python train.py --norm_eps=1e-05 --init_std_qkv=0.0381 --lr=0.00262 --lr_head=0.00735 --schedule="wsd" --dataset="wikipedia_en"
Each number is 128 + 24 x the weight over its row's rms, rounded and kept within 0 to 255. Layers, rows and columns count from 0. Numbers have three digits each. The size before them is the row's rms in percent of the matrix's.

# k: layer 6 attention key, 128x128, rms 0.0957, rows 70-94, columns 0-127
# q: layer 6 attention query, 128x128, rms 0.0935, rows 71-94, columns 0-127
k70 102:126139123119110166121125099109089136172143102117083122118097104121143133147103113122158103179133136139079070093139103132136143102144120133105108138106154115098153115169099096098149111147121140081133142122173158125086110112139139139157115098088140170116155131126083132106128164123127111131118134124126122117125140142134109076128120180157138140116123150094181136116119132119160083077105
q71 089:131194125133148119156165154157143115106155126113131101150118124107176134097159134168132119099071128135151140125112109132167092101121123146185158153144116177091112132134158165110154108152136137114093131088122153158143122144149117190138110110153171142125129126122143073096110129125153145135134116151113136138136133129080109105118140104126122118129103150150135084118156135096170138141090
k71 101:148106108120139144083140125083113104128112162151144131074144156122153122074157173133127098128108147112115138143173112102089179131096072154119163151107109135122127108087146093154141153107112155114141110082126078109127135154126131140109138157168119157126095128103147122140114136166178159109123105101131130101123112177133128146122170138104111108128110105104117085131120145132109121120124
q72 096:161131126121087151096140143151101089128132102103117132124086097146122146153166163123115111094126159115138133125128086125122142153140097110122131091151151077144105136098105156091114092105128165181136121145164116139147138101122122165138116140144105166115138108077145166062129108100121146162095147158095124118135171119113132112141164137144126123143149171120142144116101172119097118147098
k72 120:097111158145160169089112111111133159177113119124115129127113132128090154115140138097135139140114141158092149137146145122152128145117138120101135140137140087159115111114075105126132126072129120118115143138130111077155096114140108127150120113161100117121131092122119136113150113147110120161100108120127179127139128134149175145159126151156090078163198134089138145182108165090106094120142
q73 123:088147126097124154145125127147154114125132144120129164138183162124100148143116140132112126056127098123114121146177147134141108096085086105130085095122128119148128149151141105143155146139130103177155072127101157141134154148121102142114130135088135116133107111145139114084128088135113124114125152115159102100123085112165110095129116124187151114137103106168079085104146129139141139123115
k73 092:086111100198171108122126130144098076116115082129126090150171126151146162132152169133159153104103102117119133169121138111126115144135152132128137163098146103190061113142100129107112140154120151124132125147130118151113145132144140120146145105096138103122097100164171141096176102130130144175120097130131132117104128112101153166143149131165113146111133131093134115127123101136113145113119
q74 096:131122126109094174138164146081083126091094136137121131139138147103126125171136144141118133162140093150115122098144119075180120154136098111139097105133122169149144105169147125130105144103164157157158162142155093163141125117113114101116111115148150081096094144168123112152091126128096122130126100109167134106137110103151125092143091157107133094154162114154147101120134090155139124132110
k74 103:129140177139130169147146106107129108164146110127126145115157125121127151166176141102097084108164179137141163128109148125094142153130121109115112130115132101125157152130080144136099106112117157121115158123127137084144150116117133169179165097157090155142103125094105127134135087101108098163097121149130134179082178102133121142111145111119105136161135102159131165126096119132123109123159
q75 109:164123109122174107141103141117098114140120098093141128132124171132081119126150171172151175122096128082147167156150137125124095137120130145163117124137128072126162097121096136151153145146138138165129086129111141107165141116117139097128095129130090147155109179153152105174112087132143152151164141134134146111120115099138122098151086077137131133153123151079118149115129121108128141158135
k75 107:182126145106167115123118098093123134096098156128151123185159137150121141151151062161110105186100127133105133123137100144144146130127135120135105176147122099119182117087141132104142123123160114155164113147120101131084105137069107168115137126102125099095129142123143158153154144128156114143130125148143124139109143084120124149151164132129109105124171139162136124138147179114118098130117
q76 105:131124109142162136144133125121125170140134136152131134105107102101112171122144141144118097153112134135142113087178126090113126089140158120080121142065157114148123161149162132178155118140100114147104155170123124099096142138114149111135104125106160140116167091090116138108125122129105152118144103080148161129101109126089143089124074116139130108136112164094149145172106117095117112113084
k76 103:081140149094122143125123129110114155143074096155105067145150126156139132155125139115157126156181100116123131122144136124143136122114159106152117120105120127139070139117107161097108087135110114164132093154152133118124127154175166101084116140150125085139134105136142099151128135096152087107108167107139120133176123144122116136094146145144150089130127122160078112147139076155146111101144
q77 098:091155117140112182128120120104094123129149109120141090119138134080134104100136141124138125131135116163146119131129111154151139135130114125217101137126120138150128121093141143142127078140097108170165149130102062132131140146108147130164130140143119160130111100138116121133091107135120180147109141118083135177144158106143134139130154138086111145085127072147124130156113092173132164106124
k77 104:192110160127096152143138118113138097158119142153110144139148143115100128099121153093113125125122174150132088135116127134133112106062148139130183109134125130131195108132117134128175127122112081156102126102127163126148116147112114146123163089103095140123117092107150133142155094121143140131110124135084172094164104146123157162135163117114153138127098155117085159117134128157111150127088
q78 100:109116125119125139134179170134113130162157128124160098133135103063105139140165153108124093125149145107143104129107161111130103138191121137159119121136128138162196151157136094098141099103148145150117103107110134128095095103145101129105133138144082123125178115129124121109171134118086131167135165118116134132109129086083129097110130127121134097112157095094156136124141153120090110158144
k78 100:095182146140155083128166135140096104097129120176127161159148188124154118123105129152145143084101121114123104138170076161138103119117157138116123134124137124161124136147104165142121119117147146095161118138105119148135118122105154165128100115160109129127077122136086145147131106103093101103118139123157120122138102120089181100120151102146069122130143090111115157121132109119154099114105
q79 099:121117095154131115079140109113106138127174126069113127148152161148126109153134126097139080139102103124101149105091098114133135113104133176110117121099143123113099133141125146094112165169117125152144118160133142090109105153128131153146109183123137161131128108125146142106155134109154128153126140158112169136143102112149107146168148107061195130176136131168103109135130150146126145110102
k79 106:165088179153113118132105137126104155120100149125152132107116171098141173150191132098123152125130122181136139148127157141155132138138096150146092093130154129138128128152150108107117109145104169135112162160118123134148126131125110076116112148148123174121119136175118100140124135149147122131127108141105124102113078133105165160101121141117120147109125148091130127182130173160144136067088
q80 094:140122092168092107107097094096073129142117115102122102118128147144107124111143094137102176128151141167122187126116089132123135145146135152111144165134107116134142123121132118134126126126122155130137136139144175129150131135083116106147155132162083114124111111070103115152160104097099126128154103155135083126101133139166138125114177190120097134151157147099122144112086177137116093122135
k80 090:121126135102126123128126108169154123146142157127130134100103135151131143139097117129177105129139140089150111084125150146150078113113132134156108146082131130139138141127174119089143160071092110176114127112122097128072108145111126131133163148123157114181130143145131127143151124105136158127113097155172160120124160102126083141143074082152136091150107128149132100135143078123119149165149
q81 083:162094150124162120131115148118109074125145089124135111066142133083143138120125139144169122142130137123084062141133158109103165098151119158092109092093150121134161121123109116166149087102133098064128173125136119159095116141138109115119110136148123116118182137119149120119134126153147126154133111132148170148108149095090138137122123096139159125154112084109156104105109150131132124123148
k81 086:174168160150132169128127144109155156142129152196130142105159101139128098131187111136100088135135130141199162135137154102100111130117104142125141111114161134154137100087117110121118136150109084164131144106113136109124154142120149143141162126113122134142132130115094154130105142133172092103136122119128107154106113116131126066079123151174099148134115140143135144126101150157108142178116
q82 090:082089125122129122150148099128105164091116140094167159172123131140135121154151141122152148096076131113128113094175100148134092134081114104149128127152148162153109111156183130123154154152133140146086118136114086108137101099124116125135143097138134121125121130159152151122112090123114126131139136141175103142114114098130093120133093157116143097126129191141120148124151108184129126104070
k82 093:090094109124144136087116152136130158110129192126113133136150155145139108082136116157128108116152098178107126167176117127149114167176094121127103114167149104141114068130131114144124101146140159113090092105129158144183123153154146106079118110134118158128115139128133097107122157190140125117130119107103126153148106174126151148111096140103142131120140109145125122149161114149102137127145
q83 097:144118109149099097110131110100118141143110117143112102135101130112166106124156126091085154160137131160157122130105122119119138156167193163147168136122159083118115140097130167125124101088107114117127115109137088113125111115137140117137113134120115153113181141044117153104127140105095150139100112154119100116129117147126110177124147146081113125154113123104160154093144156092140157162102
k83 094:156129131127124146116128099104153082183124109150124125112143145145121150144143113108144119140144154115135141107135134136084120156118162089131106146115136085142131149114101114119096160124148140113083124133153096110135105147091100132156139126177102154107132081102147131114204113127140159150153099132142117159110152115120099135146138125126070093189123167138085088146094149139091105111127
q84 084:122185153107109146117155134135142104077118166128123124155148122102123110099121141103109086139077111063113143095164118118130080140112128140106133119088128108119140125099113099129162138095115159163146105101135106108124146145130071117136147130127161164091152096136152085115120127131149130145139104127174162139080151160153113166135137107135150138165073115143140135103120126121126157144122
k84 084:107152137135122144101137145086148143074117109101111139132127132099122134127102175101133130111124124117165135113138083181127102124096136150116116121138117142109143132155158086066133126114103134124114164183108135176118104146119113116131053166112134098110101149061133115147127138142114145144136091142135159151133103127105134119100107130146134093088126132113176124127130139112111134189153
q85 092:167108157160164159173132130159110083140132134128156142171133088112155132120181137118138139179153149107144110124063099100122149116138183116085151123124154115160154118115114188079118134098115151106134118133106180116145109124124143109154152118118136139120175122119123133123084147149140141144096136168097139092131116107137162150118145135147109160128117114111126137142111143172115135117123
k85 099:135126087138115109115106122125136136111125097154116133088131113178107129174113171095123122146134147136086102129132085147142081173135092140133144120133082143136123138140109104112106140113122152142122132091106135168075128168109131150155148116108124117113138152123128109141095164139186148120095107177123114165136095141132146169131160109084143130080128124131155100112081152133107158121171
q86 105:175106137151125127122121131138128149125094113134132116148090096139173157111147108128078118097130094090118167149113100149101127139150166181122141116176141120145158167137136148129119141145066112121149127069139151169179130110140162123143129138137115107104128108102132129140118126126120098136115131120081177145088143139105165147145135130112150170132116156114131141159164166123130133187130
k86 100:117110150160157141084107091122085121150106117102136156080127131115114162130134134145096118144118149122156130161123103099130142074110152110135100162132105105119103121090144089113097088147126117081110161142166085128124125151130115102148134088127102146098110094124124158123149095146148115137098130138107132167095120126112144092094135154178124114131149114090136122156054123121121102137159
q87 099:092166136110136130166133109114143122120163148188137100142120105125127129102155158101103120139139139107123151133120145129082107141093177113127094151127150114115128117130099141135118105164128105133144130163078159096107109150128142167096130113065117164160104116170176092141126129126134125083130109139125113117140145106164143141107125126077113144083182135162120144081168132115144112127130
k87 105:093183124129117150127132143124149128121122129126146113147109138149102142131149133121113115147168138106114124138132117117127109095145102172129105106108091128157123180113124087121128109072142102157133139139129098077151122055102103103163188100141094126116132156100124138139115160110164109127148140177143129106126136108080108090091085135110098117161170173125129146120120140121096128106129
q88 096:159107074166128073097128130093115066113117136108080153130143143138092124162145114143124106131122131150152143125053123117182174096123098150134124154120112164098139095127132171101110137151123133104130112104120103140142121151100137130132117097112129128117128150111113113122157130108141121176100141121104178130129149112120091125099106119082114146142106134104146155118145106160125103172105
k88 093:120120134113165069168144130150121084116133119120117108162122117126164167145146122144154110097092100105111103139124141136161105147131115177115091154125108115112164107126105101138086135157109164157143140130121153133087133171137151135129123164079144151109128075156130110111136130143134125102154151123097099083159128103118130191164127091138140119118124096165110147093164130136121165122144
q89 091:101091149167157067125138153140124136123120156123163114095138113143099137153115098144119106110143106108135143101129121141141170105118109145152118121127126121104123133140163126126095130153127100129167106114113123116139076166085088114148122089087119141146133156133126110070135174120153131148137068103156124133143131069096105161113132101105086126142120117073117133178108135162118116139112
k89 107:164115135162089125089110115148157153165139110145106151114152136138104145089099145096137128127116145145153142105096124132072136079107127110140122137116104124132137124123100146096110098135124122153144172129116104110109106142118099126153167103129113118107145130135080201128157133063138159147089124122129109144144146100165138114099093125126090138131142177074121124166104113118099097136144
q90 108:150111088135149094103182098153140107161125137114113124137177108169120139111099111129081141120108132157138155117070122084107125096150160086129120133181092126145153145115140174138152120104092152113097172127161154163143161121110137164154145171115106113104139106123105145140151096184114121148103120101101133143131138119121146163110099131089123129129119109129117166129125128129106105136124
k90 109:126114114114099151122124073083094107113160117148124122132127145090140145095172142120134148094153108114106138107107156133102150122153147120126155192148126127155126144148114154102132123114143111132082135151140155128133073120124141080151141118141109077137087140123145162119133120092095142152101111152170150116097142109133132147079099142156138185144091165119140146129139098130141108083162
q91 106:112131107107121123078092110138153176175090153093102103159126140129172133167149181119138133173084124110120163142137116099122130111102124121106151140119143138134141108093144120081095122080121111150157107129106119125108121138087139143133131115130104102093145091085132144164126103102099145146119178126101165133124123120116137128118146155119077131170156156140125111090128123114175132146147
k91 099:122129172167163182135133155152158089113137119114148145101151133161128101139153115096137101158139117172120111168067116116143189148129137149115110101094147137126092104127124095102140086130116138121142106098107157095099148124120084119094136138114144138130132134126118112149095138155153121194151124117106143141107123117101103123152163142088113142123136118124156130080145073133125097124105
q92 109:141139118157119107114121138139124134096133192144129129179174137118142089132094113131139099162164134121121119132109110086103134103138131140165170086145083092158146094119138156154139158197144079107133137151148140156156126123113182094124118100142133114169112124142151148149146120102113125158110150118154112140139157137145138129141133087125156084168144133104122139140167140150124130158097
k92 109:120114134132130118108136118112149115145088145162156157154114127071131113125080166112137101133136124179160110092124124124118126152109095151136126129126096101106160115079136146164109163136109132120117139160097123099099100081103141115092130112155151150103138109137109115119125096111144104189082117143135153123109204134114145178136146089138151112109108126152101111153147154141162152130136
q93 106:116137166113151163173119105100117134134152103173087084180130109135128112132157150129146103126087137120096088113100161126113112125116152099095103105098060084099131158135130126117115112106152085150118107188154130133123108121104104159116092083086139141112093152133125147122119152125148134135132119124096085148108123129101096128113159128127095109146132139146126108112167139131094134123099
k93 107:122134110110112142149142166133142100140155129145152132142129102106100143155114105137152170114111128178124119140149133121121144150128076132099112124138067141124068139135138145084102129132117143159114163122132129105156165153118173121140081096120115125080138157150129102118133105136178118118095218133135143110134116129154129120150166153147132136145124170104152169112108111098123153147160
q94 103:121146141111141105074097126151114149158089108148186097156148104126149119146125143119108176114117123161082136106148177116111113111103095171127134119094140134121149091125071143144102109118139106178122148117149129099165097099114099138143135140165134144118110115125131105129133135111119107116154147111150077147122148107124137120173118128114137090152095089131170118084089133086096122135126
k94 102:107097149111149118105127164132124117109120120109120108155163109110133138104132119151168147113121147106106115202121084115093134144174117132055123124146147145153124104112139118080145146128168102107141132140126100105155099094151128143100101123124151088122128107114117113167122136075085180150146102163145106137147111145090120099121166085123169114164128130134124154138134123148125113115161